config = dict(
    num_key_value_heads=1,
    norm_place='pre',
    init_std_qkv=0.0276,
    optimizer='soap_variant',
    final_lr_fraction=0.0,
    train_tokens=568500000,
)
Each number is 128 + 24 x the weight over its row's rms, rounded and kept within 0 to 255. Layers, rows and columns count from 0. Numbers have three digits each. The size before them is the row's rms in percent of the matrix's.

# layer 4 MLP down (transposed), 2048x512, rms 0.065, rows 726-780, columns 256-383
094:200126120126106142153148158105167102122125089100116117108157160145136088134115137142150158166093104170140107115112134118107096149162146122130121108123123082106143099167103111152134133159097130106122117126162138104159086120098139134141136132212120105140123119181146136109110148168108100137108113142178099155133122112080105118139122163140127134094129090108148110129127176121168102107131
100:120085148087192140104143146161110141144138145165147146150100131129140081112122122129114114145110111140127128136194131096151131086105117180143170145068134157150124121120128125066134121151116140098113142148116118082139136138108097162132157164127134103128160073101073148137117174120106140143180184123105103135126144095131122151104113096136138097124075125149164157124080075143149155130101
102:153160116168147137136111136154104119093147101122114125167127150101125148144111119110160126129146061143140137115177146117121136145102060137144111097112154180123129170163145148121130111133110149083119111126142145150168131124177136136170106115177092163069123082145114135145123161139128115093162110111133123159149139142109146152135162140150133102124072113153140138121135122103109138093080
103:103194175118166136125122131144136104131121158124125118133112136119148147131124070076119152121136149151110142130101153122121121111106112127106128128149110142121143082124110132145140080117135142131115133103125120114130123161151100128112164120100120114141157156087139129071054132132138124130143106129129104148103140125164138105138135133112118107148128101145138111154073138129153130120100
093:164126132138095127121131093117079096103097116118116083096103122148158096087153104161124103140110101163178108065103109121124152106141163093168127124108127155112145130168128063133124131099140098108105163143119145112173086122154130151120136169152093147117102115135100146134138131097097143120119141139141094119091165123119104137148153131126142135139144141087106158125150113110105119115129
095:142120139149144149141090115136152096140138167146125072133070105135079125114137125107147138149108119139141129131120114127100124070152100124151114094170155119112137137106137117132137145107094137139136090129089114121131099103146133153096107141180137148113156138096121113104152106105150117116116149113116126137143116096151153151099122128199112116143118142146160104117132203113155102117132
097:055075130142150118163147128163115108141127168138137149124132145135106127124123156129158100170075088158101108114140105134134166137148133136123146082145136171125146181152119104136116183161151162145184142143130150169159151157154115111106102135133131144193130121121151115150154158130110131112146080100112165128146089125131105131122128148124142134141118127124144138141151105136106124123138
102:129147134157131101163149104074125116112132164131116177153148116115091191104104138145070099153119120100137103112114111091114141090178136144136119104143153078156143152152128066116098092144135100118178136128131131109138135121110158121114143108108118128139082087108142133133117139077132098166135165181098119146139132092131130115138122143113138102146147172127108133157129105122078133109116
094:139117147116138125127095088150122131136133090107127114064142171103106137137120117161129144154139139105179114123105167179140159174133150143162125117124108134127163098134095095163120153119125131125146117102103140127113126164153164168159138120170143134118107132166092130166092126128107108081133125122151124122131124154051146118148106157129149165128169138115131126114120151166134179135121
092:211113120128130142115111123148101125133124109061121122145144106110098120111115139123106181125100126105135123167086134130167146098138069158102113116111131135097108181133157081086144160135128147158135132135114091134133156139139135141115062118146100133143104144104114111140129075154129137131089093103182142129136155114116089136179177142133145155194141167106118132140131145171120097132144
100:127135085126133105138098153129122161129120120118069135160138115139148115078159144107109127138097102131130133118138128097142165081142131104154101088129154140080144167056127131092161132185158139115142094112160152185122137101155171147137121118173127101139152119156137144111126136124156111103130102135097095153137114160151115134126132172169152151138132161133153091118131138118117117090160
099:108141148151101106137111102153148119132118120118151124123108103146084121177143103115116135137124122156133130178125145154119138133124124109151148136154123124148124153150090152146094085103114091107094111135117137108087104115133105075145130110091100133142162129129141127146114109148118120123104123122163158125129177146143119102115122107137140197107139098114132118161111153133121189149148
097:120106134127149124184149137118116119139113104144105104114143106134129114151153154192120159144110165127156122139160137148121133166150108137121130096108159100129123117131158116149117117087124161147135126141145092196131109135132105095129140130131128154116086080156121115181158150128127129143106114139153127111134117130156152079158120085125103125148127135118114138134104123127131074110137
094:130128123073096144136095172172122134125095133111124127112099119119124122109142108126116084175158118140160143133125151159151160158110151133111100113140103160162109097114146116089149153159160109128142123118130082139115110179164144103103142114060150114146125119147138149168103187132122125134100078100140144155148134138098138080086135155083128112113088100158120157103121116127135181108150
100:113128133125144128177080098149118143114176136131114077130100146134123167145132095151155139092154153082147096093140109163136146118138097098168128140149140124133118094104104133158126115122102119120073067109100179114127123132140109112115096102091119116153137128080095099123119113125067126124179112160119110107127125154130159160128144106150108123157168152119161100099141174140138072090133
098:115120133150071122148087103118174144159157125125129124151122158140162138148103079135140125073100101104107109101130133131163192130142130135144141141107121091138127108132124137163146132148143160101087116110155092136106159167109164103164099100119125105137080137106130142158058096136121109117168075108096096125148132096128122143141164146182137145117138177128128150142121097152094125131116
096:178122121130107110084146120142125120138120142148113106068101097101104125120114119155112145141104083121146120092136110121119131109117120160149142116104122143079137161108127137118060146137169101162113093124113162148106119157174126163132133137074099161129121098133154168150105098135147160109099136120105088115138117166130136094170124109089105092130129132107189098132108120119132150146109
104:129138131117120121138134119090106155132137146163125119129150168146157130107127152117108134114162104141138128142136184132182134113156132111127157116118121085125131144099077139143147120123135094128151119105100121134138120154101144089144136169101126162105120111107173111129098144128096111128091117122106110138140111105131106130131141113101127129162148101071144155105093149105155113099178
093:172158105141106141112100137133131110141157063162150144099105144128100144157149119130128117129137149094140156134121105153147097141187119135162149113178095141163117126138108143107110106136116175098102116113104143094125073146125101114102120093119100112115117135090127099115132142090082143162125143126102139169124055161188134129087097121102137183127136153154149114132121112154127144084114
099:117117128141149113182112098102121111159119122139144133145108148094115124157120158109123143138125146052153129101119148111135171162180141117147110156115107141144127106108194149110127120161102150132135125126125115058093178146198145110133181129102083174131137107147166150084143140110144136142106088097116109113146157096127136158167089135090151109087116146131140107121102133142084086128147
105:141162122105144157111101111078152156149152183149142129126167105108103102116123114128157142119104119095102152121115117140118101130150151108114135146154136136118151146077120135141169134135132094111147096158151164155105121125126173157127090168127089155109079125153112104126126125132104130130126164189125097139100113095136110133122075155102105123145111154137157110131124105104141118083125
099:141112137142103142204118144130130164138169145121122126121112131178092124161120112102144141114141115152141188145112115129104154168110140133121138110103130132118140129143083142110118165101118122119151117149103176134093173159143123137155126132154153136079157118133113125113109199102082102141132161124138116111144118117124125118088080063144101144133113124159122160108151105119166130119145
097:196106142103088095107075187107091121145096095129152147156098087102124175155114114118124140161133170085121104087086117134105119148120141125138152118126154129135113141128070155103143156085137194123128168125119116135131172113121095102109129086139154124176145135136130118092132158101164124152110125135124113169138131104149096085133101123134109135113091092147131120105135125094145103085119
097:083063160096129162123124126125135123152140132095146073141118144102119147173127140102127133102128121111125165113148152117127108173137095121138115110189093128142112107113120120102116133181140133104157148120139089081139100095144107145134128117105160138129132154143125111138138113087132137105118140131088121123127124068140135130130127108102113106129150132149096115124121118171140102142131
100:135110135135152106144112162140167153148109113148103167135094185060131121116127076124093146111117104093146146150156120110104140111114078142130111124165100093167151163104143093144143132115156140122103141147113083153154141088131096144118120087131099130149107065122116090113125141127144126166106109096125069105101124161149128170116169139102133159102145122110129127149094149088089150124153
105:124115126112134094083141168151086116107146072181177173172132181167107102169159120106155125132111104115085144128093077134138080152137085103132133081158092109125137126116147098136153104118128141140144114146093180153099116162103093127162120159101133085131131116106122116142163115100124121137105128099155147098129110159152130174120146073143157131122135114112143112093139100121172161125144
098:114154182138099080175195168151100098105177088146108155151138139135118137105131183139123123123123065103169117139088135123139146131157097143125123158176108126145098095128126140145144125127154107159141139110110158156141131105094165106162106137076103150081151154095138104128156115140133114140113138115148152120090121127122105116137100132141169166115144130123124175122110069166099136057123
100:193139172105141125106094100135104139147161130143105103078133115089127115130118138145090126089134165111106115083093142119177125160094137097129079122127172080133114115161116141123113144074154138090151099133087093119159133151130100143134092135127143147158105118146110116161111124135110109152141119137135142135131150111095146098122140143109118160138148127114138121101127099099141099130120
096:173132146126117084127159168126144167081135143068151169101146119110152124164117146131145124094091122145123101085128128142138114149087127123112134144142101162107077123092152103113128147142127143128113120122124158099128097096089127134145156079156135150130124101085128113165087104128137175127107144139121122099107115111134152134130153107090088115137098140163108088126082125125114167108111
096:132187092131178117118099126127112138108057212133121203130154113130136141113125102137149143116108154138085113119130091139165116130096147135157132142151143140134104126136113150128147113160121148130140115096123088120120088124113111153156110147094142126131132122134116141166090158113149119184134108161124121190133155161150124084152136133143145108142101128122139105094156102129162166108104
098:131118118146134099130110109128097085112124136133105117186119116137112168115114098155159133099118124109092086140126141131119136130128118110147128079116121084135125156105138131095180101137143130080117127143151145147099156122131121130142142149150118121134082149115086102103115108146144108139154192135153101130157093166138094080104141165094122138155168172103118160142141103115124121152151
104:091136127133146152141190160167129128123131123127108137094101159111125126133156190164144134135132151093133098070137137145112165161118163159127150112145118130165146116140124147094135137131121119141175150132115127134120145132086110149152129110124075132126113139113139151126120120108146152145159107091125125079129184105192156135105107118147091141129113176119113117161114149119129143097129
101:146159115110159158125126114106153144118132149138145192146113161178157139143155089078142143154127099131115145127132112100155131089136145062147133144150108196132140113125104153163125087136133099132138141103095108125138152173104098131151140117158152113167101143141096108127127121099094096120082124120099169123100131104161149085120110105170146097127117135092144109121119184129129173118117
107:148143159104150131149114112170149159129104096103176103159152125116133114128131129097130198142138150125125137115138128123128102121126134107112146112154133118152127122156096104137140152122164150137101127112143117063089122134135123133163144160126097110097134110108137172118065159118114091170124167108114103153116121089146148094141121119124099116158160114143138140172116136136104153111098
094:127169148169166113077117103144125128101105128116140121100128104111179127149148099129130111152091126130163162150156091151154106115098127108113110115172139108110114105093149116131103113170125138134130182125122108128109129127125122123114163106156143160126136143125116152153140144097157122100083114150127127110113098164108124118094163119126130172129154124099126162157135144140129093128156
103:142149131112144121135137083102124103112141138136127102115132134159127135148107096117205116120124125150136158117121125168135099144148153100132124134170121102114134121133156147115112120111130129139121087144140143090107109141095138155117112120126124147145083124127142126100143155179145096127069131148142086108144148146130146139146092125138127107165088147167136099129128097129125149128146
098:140137131152098140158118149126151150114121105137098139146122104119134129139131161102142151132136124155105136116093058092100125117105141132173160104107157153131106122157158112118158160130138125164077114107136136149139140096130121106137125127111136158141158131134144137155151155143157103147133111095149122127131070090117137069145147157138119121077166100103137084131131097113101121109151
105:127153073088139125137151108112115140151138125137133093121115143144128111121165162144158125134159163085143095071160129163134142149120121132133114147112134134121139145118150134115107158125116094095110150141133163143127079106142135112135059111111191130101104131097133158169089129119143185121139150108089129107088133119150115081112135127160126161117082097138114125144142141127152130088077
102:074117166130121104116143082096112209175137108084114103104091143115130120104124129144115118147100123111079140098127105153129113144136120123124108156128113164111123142133115105120130133129153127121155110153137131109123099161113110155132129097113135098145118141111199137149175099113088100140127124081112124112133143090156168141135123153143129133125142116110147111117127136072106118128110
108:102162115105132118140140142103114116152141138126142121104116118154124167145083145136124125081139108138118159106126122142124145128129152139130150152152123156133109114126136110123121139121105130138120126108158117123159112105161131160114115138098130152098094091138113115166111111134111125135148143134090121176124130113142166089164114143133131119132140130172152143119120130120125169164142
098:116136155143128185134125135129135114138130123152147130106100130187112117126095176111138147104126113060117110118134143128094156120102147126142137135152130121117128094099175143155108132074127114112126124122100161146116129091162110100103102146152131098173134137082144149069143148138116135132113101107103117148141095120140113156154096109118142116173105123145196101098122130174169131112148
113:075173131092084123086070155115108191106107144134155099151131134129141170147091132135134150136194127133127124106124119087139150166113122112092150128101134157153105148104139110125112110124119096148148119099129088152121121067145131118119137110133131132142142148071120097120099161102121079094157105166171158128125116121155111081131166122147133103110142121111136162112111146125133096143123
092:110165101136102117111146119121106092135161148109145154160099152133136118169146129104105132125085146116110160132102128150124143108131125150182125144118104172143091161113098126154127160152072105138115162130098108152132164096157105148153128140128121148110145131155095113148121125136099148130109132133158161072138121124144138086143162124126156182121138156115089150124096084179148085134113
101:091099148103106113123129142135170125134122113095135111116103172151132127132140092146092101152144197130105144103124152076131133157115131136126142139142100104146130111086112081126152129126139164155130126196129141097118136136085157131145107111123145146136136118076107116097126104146143164120153157164081126097117149060101160120105134122095137134123136105109145116096144155103130172100136
103:156114131141174132134132116127098187114129122124089169097122126134119103121052124111103153105141124113142078125131148143142136158117172143144136152149130137108162154133149123117118170134136121140102093141126141161094161130133103120126122145117103119109151086134176119122128139110166139133114122140123125083145112131112158114141129144092146168072118133102165163135098121104110142110165
097:111185131114115114085181120145117122142096148167111115133133088133120105096101120146170121115124130127163140142107137096157111139147155117172098136144123089144133150094136156103115139128141128128108125134158141114144169129152156150118164106131153105152137132131145090113126154081114145141138140101160129115136098120100123119155189121097119120133111156108117167124145103147097110134125
101:119133116144154105129118151114107099098113133129147135156120114111088136100109096126135136115147153122157082137084157119126120142085137151076144137114118133139110145131088092123121114114136109113107167147068173132124118097153110104170123140138135174151117079146156135104111163153134153145171108102135130153118063118169166167114137134138139143076121164124145138117099136121129109103153
096:076116136111145154106110152125088160202123139167124129124128130138134100127146105119108104094145092075125143150114158165128161120099137147100138084119114122091153117107119172141097108128131123119106120113141125127150137145125123094121113140131148128118096137166166133138148113129084081089131157164108145133081098139142205167131101132151125111113151107108169120134158128139135138125157
100:146115141114153122078153145140138124123105144171146110118117106125097144131128164118090142127120136109151099131156158123144144122074115122154141137115090101090110132131139121133112117167144094110136118098113139134101123103168113092134152103134096134119137153158149071113159105107109150132134147101115125099144137098098125128128121125097097158134159079088124116136112127104142170150166
099:153090102116153115142174091157140137136078141105109121104136098193111109117126190127097166126151089129126119123137118153137124104131132138103105141101115143136107152099147170186166140110164100105107117127156132143087147100124110121135122133144117144088138110095106093108136145135100145147174155135113151144171132180151094138131147120175178150110123153155137179137100126161157148099106
094:191146157128117136147106097146111143068088162138132116143146159148099105164153126089136134134129126162127084118137147134148138119106145151148121147070156125104124131175154138139121131124135121141106165110146189147151114150115096136173153153121096142120149127122096150126112108147119109096131137101108097146148124170120114124099170117172124126139148165154113113115104107125152096141102
099:156162161132126115115111145123103120102112106140111123142106136121148097166128180174132137131149109116100132113134105128091109082120136122148147123118067108102140146135111115131125095104078107115177135115151158078103138115137115153092130154073124128120156118141109147073107158157166085154158174120133184183124128131148129103115106128130096114101111079153109133152128103098182152152104
107:085111120145152163163123132118155119110187107081153119152134154120088136111138100110095129120117117195097124116100162125126146160104106114106138087133110091115131114155141114110108097124098124141123133141118142178097134173148144090090150127116120143140108220124119142132128143128130141116149134093093171146108114107111112107116148094106081144141153101131115113110120148115122167102138
105:164095120152113150143165150140125148113106143094117109074165153151120143094116137157163099125154083126115103102154111084125140116167142106117116139125145127166122114123108129143162110155103114173131145122107133139117134133118163159133137145112132137141126143150169120148136105122128132160091074184088123089105098100136151183126125155132138157099136142106122143153179175142114136110139
103:149153117104088112125123124114155118130112112154129093172149093103110118099119091113107113126085148073154150092136148119140146119122167107090145152122146093103112139128172148147139137164108085110165148135135140100110141139137104101131092097140138163132131144093115159118161111148131101117122144130120113159120104114129123139154118133158134153123125162148113095109159104109156159142122
# layer 4 MLP up, 2048x512, rms 0.0697, rows 727-780, columns 256-383
100:166107133089092149109073074122141068128113127058088152122143132139132127138117098151122124076081160101115151105164122121158160125127140116141102152152148142183136087168119100132108146136115105124127157172152145133145130123118116098122109151175106112151146175164153110157157090144123104096125158143117114122154140136147161126134138106105130121139122132104130142116139146196132128096116
098:146121115136122186110096126081096121201170143155108161160124156138159114110148129155101117147152108161123142176130131084088147102117158126111109142118108097138110155126127127151129150143099144129124121109104185105141144149098121127113074100100133122124156124140123074159165110132138122162125148126135135134114099112111152100198125115118122155134145089140084113114096131137134120116152
098:168120122102129140121140102136114142182141107160136145143129114129157111129166132143135129137149157137143118166130119124117147151140201157113145120152153131099174120044135130134131091167165091140111139112127134127105132080101141128159095153173177142136111111148168151168135132130131143140141142127155159137146140131167113140085181100144117127106124145139104127080165116169125140133115
102:108111136101127101175112117106145165110114157119088167139100096113119102122096146118127149163137120093155153139122117117159146113125085141093106105159152148099138154084120103147121097159135163131150142119120107150103120171145129134098148119100116152150088122169147136113093126116134113141118143106153098155102127131153116124093174158127093119074087130065143164118127138108161124154121
094:132132102129139139143127109119102152165085133109124168127130092150169133150116134130090129127126180104083165118172140154152104143120124158117129120090130142148106119116164111126103114122150115155131143105119117156172148142081162085119101176084137137126091111138135153147138135114097149131145128120167138091151106183119157127132097127125151117114145121071123133108078126142139102209108
094:142153138103140117142130134100123168125097119145123166113128109093107111185072084112127155067124092108147104113120139133116098105140170124146096135125110113124095123112106133108093103095151113104082131151172145130124099130109128117130128150137108183115104135135154076148166137127125140137098159139169097136090140079142128111089137098117081117139134175133177146154083179127173098120135
100:143125115154115127106147153097110141134113117113126157064125128146130101118120119159130146075131135089150143120135133131095111087094114117116160100113155126125121139091106122086131132154143102135153138156112104179149182090176118108142089149144104142147120145149154108163124151120123115112129118164154137128160122100139123105139125119139136147088150111161129144127143145125110107110111
096:119130110143153114129150146127123140115159160130132121156145143134169132122170148134159124148147121124160122065151099044130157093144190145132119121107111103151120102097166152140137104110041151144137137165120135150104125105188104107161112202107132140127128122123143123131128122125155116147116120143079122085161135087131067098158137141152112124101160149124121177098127115139129087118131
091:131107102147111138140137118178161142128098107174142184127118163109163149127129119173138116098116164147109172092119147133101137140162142140159154109115137104166098129127128136106085101142145118132104138131052111100174089115111135157107163141120140181102111148135178142152117144105123106107161173089104120134138078162137125143115082135142097099103143139141109144157115149117173120094107
092:151108089152134115139117121138121147096132144149118148097095162098107175117109123111140087066135110124143120135100103141150140144160137124086111143129132124114130103168145141137153108132158101113127085153138124102140128155134139121091151113115110139088077158171146124183103125156186143136109124118117112157105129115117074160108162142142143126111077080087105118146146091091152120142150
102:110125141149135131088149127131102124149153148059105107152133126157146084108146122099145125111147126121152132127147136157157157169078176124114164134121140124091113120139113147144139133126145133118130120156178146122130100149133156160194115152130151116104085112104119135143107137158106127132092163115133103065105121100141127142130120121126129110110141139079091090097149087095123117112079
098:073097104163090141119166163147104114142145169134118190148102141089120139147153150079116106155149149151143112160086109113131111099115085097139168126196113146122124139080119110122119139116085098086118115079136111146092143128152149127129113164119120125172178149116149160090131136141104127165126132124113110126169167140111136156131153138146152118104158124107104127152125131148115156159135
096:100102140105112109119167069093144113123122151185130108115145129145171156094172165066155154127130157111128158147138119142131134109137160118097103126101132127152118085193133146112089142097101111143081114134151103155134122129118157153156134162120162128117112127111147135141108124184081137105158123146152137150155139136143098137162110141119106122147149100099098170133137152128125150137139
106:173152123099116165086146106144114134127109086127135177119075120143145132133176147131106134133135131153146127133111144144130158109168158150123135093147135133157094078118128125102130133137135131133159127105127094148145150113163131101125113150075146186123165131096169099122154093123143110113094157092116098171125087132162086149168147109103169138130118090128141133099102140147146162146117
099:132101073130173157124097119156121139116124094119110113119139102119126134155094101117105134157133134115143088090118131083163177123138095110126135100163099097070118114125141179116080114130148148126134167131132134072102156108144117080130131089087135082145145163139154141135144126178130137162133136124117150117134158168126128084129084109118121117114118115149145110094136156180131132142125
099:071111087101114114154126132137127115100141129068120132170149132117114123169122107133101141164148114133146136130142182144140103165124144142119122120148111162121140102139114091127121131120111179096128128127140088157136115125127118132129147134134136090112111142134120149094117149153085112132152143097104126121147126107142109141102119146151113166114130108118070098122178151105142088102147
093:100117132164116117110115143144103204136141149151101098120149161156142161097075136114122128088087103156103162114102090108148165156114119150140125145125098110114112117112097102128104104112133087119122104123112157124131138113124102120135141128130116171098150121113136144136092143151094140132137100134115132140171111097140090161126116122158096159111152120102147185111096110170135109100123
096:079111127085140116150120126138132119146125160109147174162167101097138162152154152138127087153120101150116090163122138087140081139064148168149094112120111152135113138116128136115128162131109175149133136137122153125173156136161131156100160142151118115171095149160143121103148172160123107081119096120179145096153166089085135144171134101116105127128153114132124121124159118116114116166182
095:120122124115101103124123118101110139136113102132128148130065133118137124112132116133130128145113139123114146097099142117130131143128114125132111102114135136125108102132116120129133122099099143171153120103081130155151125126117123080135144133127136121152123118115090132115161140126130078107085105124030090156098146133133108154053166117121132147141114161158089121136153101123123158149115
106:113165135124127130112116158158143094113131150133123109112137159123156134091118137182144093136127098136134155149114144187179157110134119122141104160138146125121107138122148175097147159152149138143147143155134101093149151128139146168099115157149122143117090185118175146136134104122084133133145077146110131091132119153126152126171170129142102104126137139147107105155195142133125123131166
098:121158129094109122109124131108109099139146116136132119123120122087216121137134089124059104152173144084130146126166145145116082103182168130155106097103122126145093124139150136139122115140130154131107150110114134146157116150139116158122144187101158157103146146103139102124122137156103149112136138144143142125150114181105098139121091123188151118088162150159125121121105105111147116097099
094:081127101135155140141141074123141123127117148131093132155125151146143133095114136125119122136055135144109142136160114147158173139144088141143143144146152083106182114105132158150128101166110160146103140112167089129133127157160106171112130182094118125122127118130129083132160103128099186139152117146140136115128146144112129140108096156141107137141163152154115128136156139157110102138128
097:120125151126101135075147127126163149118125116141152100119149131141142121128051106131103101097143113145166118125151141154126111078131102120133151132119136133122092138148072165124160096131090142139172079148100143166131113144147126096142165163112116140067138072109131138103105141161128128153094130105183148161112142113141145108150148129127127108110157169149133130074105109103152104110121
100:125103056108144091115117159077130146104100117148123136101117094107085157107127141162163142124113176120123163128112107137117118129113128096124137141162107134154175108157124150111122128141098170161191122106113167185097148112117121140106125177122125105080107119136132137095180146101127109129165129167130127178138113173157148144116129137137137154131130107138142126112121150165106126100110
095:098121110107118131109139120098120148135100140124145144113107116139127142120104103137115163125134116084123104152135095141156114125107163100096097107128156133111083098188117167125145138127100097133145127129117134086123114103113094119095123183130117160136158142117141090177116155129153122104101139193101170156091128120194179120127137122073129100156137112107092137147128109166129131120170
089:138182100095125117131113110108107132079171137116126161075099162107130063139118128071160128150142162125126137124122151136146115155151102156120134093087126156119112112084149093160086146107118113091097090150099113143172119094109131168129144128157074120148125180086108131115134158158169153104135144097129099132127175075143117120114114177139153131147145138141110147102152171078146155098096
100:045087106132149155132168125166160105091142103122134114053132063130082159154095136123139107091100105117146130147135166148176089118123139114118104156108139156132153172108087138102126100142094136160132120079142124125158135133134150144158123102116135166097159158160125084125109104120134097153116104115130111123118106125134120128149105088091132105161122100179099129144132120123119136183135
096:117114122154125146120087130133101102113172148145056107128137163119139091109130118157140130164121189135156155117081094141120113119114127145093111100128132123086103127112164125122145112133139120112145112119123096140153140125130167107178097117077160157118105153127186149140124128118125143126111140129115104141120138164137072141137165165117132132134153102122138153154122132135115127116153
103:145143179145125123145120098113147140130158148124151085128150133137117145109161131170101089148139128108144144133149113109117161139118126146190176101109131137142117087119107098119140149096115079124116164160123114086185149142140135133130126090161092160117098127119112188112127112156149104128111138160148159144095117077113099146145136111171090132091137121125135149123118121149091121134147
100:104089116109153110129132177146119136173119099149121148122133095147162094139138107159112118122116123151141111103114150131134137113128133102119081128158152134154125153114118139122100147140110103180178140143110120147131103147118149114101143144102126096146186130135170172161150115093182118145114082140122162133140155150115127122142155135176112145123113089130150101118105081148124109111118
101:106127102109131138140097141050132087144084141123111119125140148136142110116112128110161141143103150121084116159151127126092093106155085110144113141129137145128131130191142148090104091113078084161111116129136143114156141155151129134097142129146160172098141099117165088072117153116168123152141162108190104110112157169101109089135152152130108115106154107127120122172144130136142151123117
096:118132124085126115149158121103127147124120135121133146110125109122149164180092129127091133156145137136118151105119153129149157117147117127107100127130149167158116123122115132129125144167136127120135161119144085092125132093108125126144103091122142106092127150151176181137158169123150092095124137115136147124094088138141103153118140118142098140076145155131154149141136170111138135089127
109:086162113087090135121107174168152127191131149112138153143149152107172130131118110150150141154133110095105122099148125173111104142131215176133138117158144135126127106167147158172178142100113105150132141156109101172134173133085112135157138141118155133103095073108135155181097115105121138112132113123103138141164166106118125098137096096102108114115131136113108148111166127112099126156126
095:088131144154119118134136127066117144148119110102124154127176163099122129137123137134140128121134103129099123164081189131141097087155118113120145140119123143124084110137129140142108134159116142139113110122161125125125135111120125124136118128120123140140097163144146118151107108143111122137162171153152101147096123129137100198111118157099130171120156142136111130134152098148125137126088
105:155092139138096137139150155090107125127160080140119100084115172155148096131166131170135160144110090082129143120145136103168132147150131115159125119114085113120166091165160152123155118146163127141119172132147137104156082108106119145129130109118085184161108128129113090137148126082163125139161151111210178157111135096144101146108149152104122139098115096141129102167093111138128109116141
101:092116130101150138128150105145149131128162142175133109126151127109132146078165094154137136110144128133103120086158089154121097114131104117105160137184121143114127152133090132124108101127115141138176127105080121131135167144145135098103138137145072096113121165102131084128084119156123098096138140129114132150144116131151105157147122163172138146113123119167138135062143095109113134126130
102:109101129139122125106120123137143124139132131106088108102187133161112114102158112137160115121111170071130144133136128113116102131073108120124161132138137095093143140128121132096168131132180162102094129147077128117146119123115143110091143123148148132159132115123114099165150110094109153129136141136150114164142068133126144053138150115152154116137110149137096113097149119138165137150122
095:113094102114173126114090155123141132144090153128119087153127108069101159170141149158102116159148166096182157122147165129143161121173113115123127174143095107163131124118129133126127099146119107140127134123123128138087150158137083149141177139110151137119131149113139114151099136149148154143128150156158114174116117134127124122154125111165117096089125125123138127137147173100135164111168
103:150139126124150077122121119135118152118110087132099074122109092083135156090090185061120112151117117119153145132145133144097174144119147123154123148105133098135070118127132143099124122134100115135105120160130162120119113147160103152108135124111148153133086122139133131153157117135124130125121080137086161128144128134115143126102164144145128118121119125124162137132124135146127061104125
104:152116134097092127119145113100131160130134149098133166170092141113100136143154087099100137115150141101135110106102109137136165126136132116133140135121150062176115166160135129158164115153079127136101121128123150163131125176100117145151110078133119114115122127107123140156166103121118151123160145111169143125117083138148132132131147139093127119135147118164096144128133124108114111128076
109:119147115103141085163113155070135158150120133154126152110141134116109137109101128132108109086149139155118141118117177136131112126155122163162136134121108118140103172161115150098091114124103135154118178100092136120175107085130101085145163126136085104128142138108134107125138158135161123098186148115148145121112140110127171123156184084126124155183092129138120132114126150110159100112119
097:088135091172175099108091141087138115150102145136129125087124089100096102114096105101204131114158133112139144141120141124131121125175150123126123139131122139087155097110095115143137156148168139147135128106121149133129133112145105160089130119125122118131101164091109146087137131083159164133123132130143137109158137125107149148128137137120127163096135091102125118123141107123138128171119
101:123173135087089134102090157142138136122170099120130105109108115097153147116118140134122106166131091158121142092099169140146136140107129105166113142158142127142162125155126172115175125153140084114150127096121118141159129124146124134167090111135132119152123112129145146126126148131123097133141131119118149116127078154110119118157117137095096111173137125172103137161127121128125118169106
102:125112131140125158113148159145131145110134110102116146163096148129138140179102130122123100118120133086116102114162160108142118106136109134125097125100158140145118118124129141121121149166131150084095142142103104116099155111117121128115156124155097142116073151135117175117208146131123109143119131119088148089128157104128147130139106151128070140122152170127109143117129123138152130127108
091:141154125138083114135144119128170129132138128115120143122143127142151157136087128117103122161153174117170116115139155133134159150106112128074118099093140143138110098082135127112126143144098146125132147126145146129122116099157154139107140127165113126088126110116108101154138162148116153118136131129154143106159120083097133118132137141152096125109158141128133120131124120085130116126148
098:106128149109145140124118135100137104187080129143122109121141145111157101131174110117119123164141139093117131128139127093166113151140131120162106105148148126137135095113174128137134136155120164155129166102128086170135135134115151116105112148106124125125149128114161120178146154156147088133124156137121107142141135095115101136095140087154080107170108083100163083093133113088154108102133
093:129139129132131084146140108152102118115159099140148136150134121092158114118088110125156106153135151102091117159164096125113168109179160127112096157157130187131096146128182137111161146183148143160133131136132129136108146120169145086102133108181111114163125115105128149101131140118110155169104101094115121122133118169080105092142147125144115079137130098144203137137146146112114176116124
099:099171099150106124117116129141112123070171101113106115119161092170153125126141128105162090076127102136165136137104176114106097131122128115114113116122117129102137113105160126079133114137179121140145120098131148109129158123143149170108133124120144107122164112134114068143138126136168119154134161139129134152145158138133139101120134130139155106124080118145165108127124118135083129131102
097:082135136128153150130101123171120189117143162143124130105137139110121151127172104090156161163101133145122148129107088184150148106157150104109130078129150110171126129129108158090132076101103165140124132168096107113121160124096107115079132139136119127109145115137096129171110143101160152132141133135126132139114098129163136072114158118171123140095170142130181122132096157132148165119134
102:099121136153147100141151146118145139142137100121136168120145073138158156096134130170119125111086098128093161133112113120106142125155098129123131096166147096146138140139123144099138098145095138106101115137145090123117156105136146134101111161126161174139140113104130074095139121149074124121101117140145181124146101089162158120143082121110153069109136131125136120117143098136125165131138
103:121151119108114138128139130154134165111118123136119149139125076129140114111095156117107105133131101122202145123130155129130127105127126157104085166125106178131144127134125181127121134159127120217096154129125113162127103144132138098116124137189096158161102132158117123130138137123111122086117073130115090128130124104144139109107101141116126142146136110108133144114152115114108126126122
104:186140133133132104100131137138129116165128124114104135086125123089113161127141109116140162144127157117156083144150157119138084068131134139140086127115123170136105122132113111144124078157130180104159125134158151107161144151139148129115167183173107135129140174141124131158112125135099139147126178125104126127130160121096157132145136108132127113134090152103137153139133174124171148141124
102:135106089121181120136088104110158133175128143151124122129135126129144113106120130109117150137125144082132103106136122142150104128046152117180101120102135119137131083157092123117138095112161142099118118111151154101130138132186186117116155076091122111162157123144114136122125105131156122111096142124130169102089154118109161093111091114097130116144144168152165135116094139146123119145087
099:155123098135094143096148140127141158117144139135085152151153133121131108133122105143150120133118124146141154128134131118105135098113159139123137155119094106136139111164078106135130163105126102167111157120148130102128114071141159135079150087121171106034191111149138110111111147154095135093156159128134123158171167161129126150123144097115083146160115104138105096078113131146143143147151